Weights of a small transformer language model: rotary positions.
Each number is 128 + 24 x the weight over its row's rms, rounded and kept within 0 to 255. Layers, rows and columns count from 0. Numbers have three digits each. The size before them is the row's rms in percent of the matrix's.

# layer 3 MLP down, 128x512, rms 0.0773, rows 100-127, columns 192-255
102:135166129129133156167104126118118151167145106138102167114122149121132112138146111080130137096124138103127145147112123095128139137147050144100144133111142132125108081111100103152107119156111142
096:139086119105109138126122081115167128116144124174099161141109163100106134097140094166147132147141160136145093171142112134137132141112140129129100140126123141119152113093114110106087110133126123
099:119145122117123182132115089163104102150139106119148117141114172147096119160168148140162093129135108159118109124061122141121112168104092143142134090150137141133123136124166081114125128132148128
100:125109152189107102139086184137101134146140108160096162138133091118115157110149110148111110114121135086120145105140158132135121132120173156143148121116152106144112140149150153120132125104140150
099:141131125115112151115098092116138143119104101151115136118119135138146134072168150168118105095136145101111118124127148127122144111130121127130153170151161134183127145122111161122124117102102163
101:152115171174126154101133114154108144149139121135124122124152145062107157173167133120127149127153158159134129126141139129127117123108156152150121090150085113119107140140112149123130166161115153
100:134153151093109135114133119157161120154114099133134176149118121096121117141163089116139136109124106149133095184118125132141109124134171167117118138145165119085113120096135143135158127150142131
106:157090086135151112131113138132120166138109091089104178105117129078127106141119176126137122128093120149154136145098161187092107101124102067140109147165130093177159116108160098186117189136118120
099:128119133127165128150158108182088133147132091091083109136106180113163123097142136151124170154116147125100113129120157106174122141088101087140159150132131075156121100111134122139122119150122114
103:161140113084156116114169138094148117122147096102105120140126088115130129136147105141146144110137149159120129119127130116151158104161120138135128150105150123174127160118109129078128165130112117
096:133114082156066123156148101131135084112125086111135087081144108148101098124066133146119118108152098104083091117110153115146173118140103088153146118069140131147171107138122138119130112105130167
098:161094118165131186182086107145164136133109113114120124129156102115065152144090100125127117154100120125155153144104138135146162095107116125113120096186096131111115115138132124134126113157118128
104:124139145142130187097110124184137124143153154145131126125150133087098113163098125166113096183131123157100151121135154117101071138102117111143106090119124134106126130135107100104146133152163147
100:090106139158131136120107182115127158104127130131122100118147141129122126149142075149144088099093126115103112112152137118159185091132149136107136168102112095150124156135089110148068094148105136
099:150120143111156162109131140115140106153142103192129147142151114137165107178153172110178090122128089140115153125119130160075108104162117138138118107121159109100164120108097123161110130123134110
102:128113131121126135099164141089118094097166163114171113166165132108144142136136173155122104078146069158116114090116129130138077143151119141115141142160104123099112132112120094128108146162147103
103:156132148121170135175075198129096094145097123083117111099121142133151138132120140130116130156097099091154114135119141127173114145157219113149138143130141139133138144181122133177092137072146134
099:065125165105093106126150146094117069114128124138140124133099126135144075128107137158146154145100146077117114116137116156133109135160127123153162099142148142170152149152108124063136148144132143
094:114128152114152129109123127117087127161146148168122115101112114154136135167119111092105132128167108111139137105121140136133178142142138142133133124146109142146109141157063184112153120102114138
094:116133091115078100172133115113112141082099154103081139125088129112114134164111110167118134130082147124123160127093108156098135114107105125143122088124128173120135132149142140120141070079125151
107:123137092134102152103117098121104167144096109166110145162171129105134125122100164140135110154132121117142118168110134143149124165129100144155153146130122180131143097109106161128130105124111157
104:089063155186125121116161105100138113184145106134140134143128116140161134110127084124143102128174152172121157145127120142102145182099101112118145119168156126148135111101133120132147117120104094
105:141123106136138131114127137120146159125113207131122133124096113088094127163150093111108161155167114172111109133119174112100116116103130114126150147160125115134143091129183146149110125152077118
100:129155093127118141130142164127132097139123176154181114135147107135132127089152104113123145063128094092118086141135089144130112100142174119077115097115133162113108130109175129147142157175155110
127:100142135101133135149125098159155143114123095100099172155128148126113144113135119042113137143107150108146109155119112117157136149098119167110102156097153188106134127105146140130129143152115163
097:145103164130112127038126134113161145098117122127169163102141138152123181125112093147107152150114136130101076109146101136154130145096140157114094100120067130135109108108139173119160111143131161
092:136127112108073118117113118100120093138113124141157146160147140126108114141121099140142130137125108123090101101103126122135118140140105151125141118057198128154157155100107098111124125083113172
097:144164127064112154137162125108146135128106094136091097095116148100107182113124145070096162150116127110144136146079134151105105088157100125098107127106152159136142105147077115129140127121105159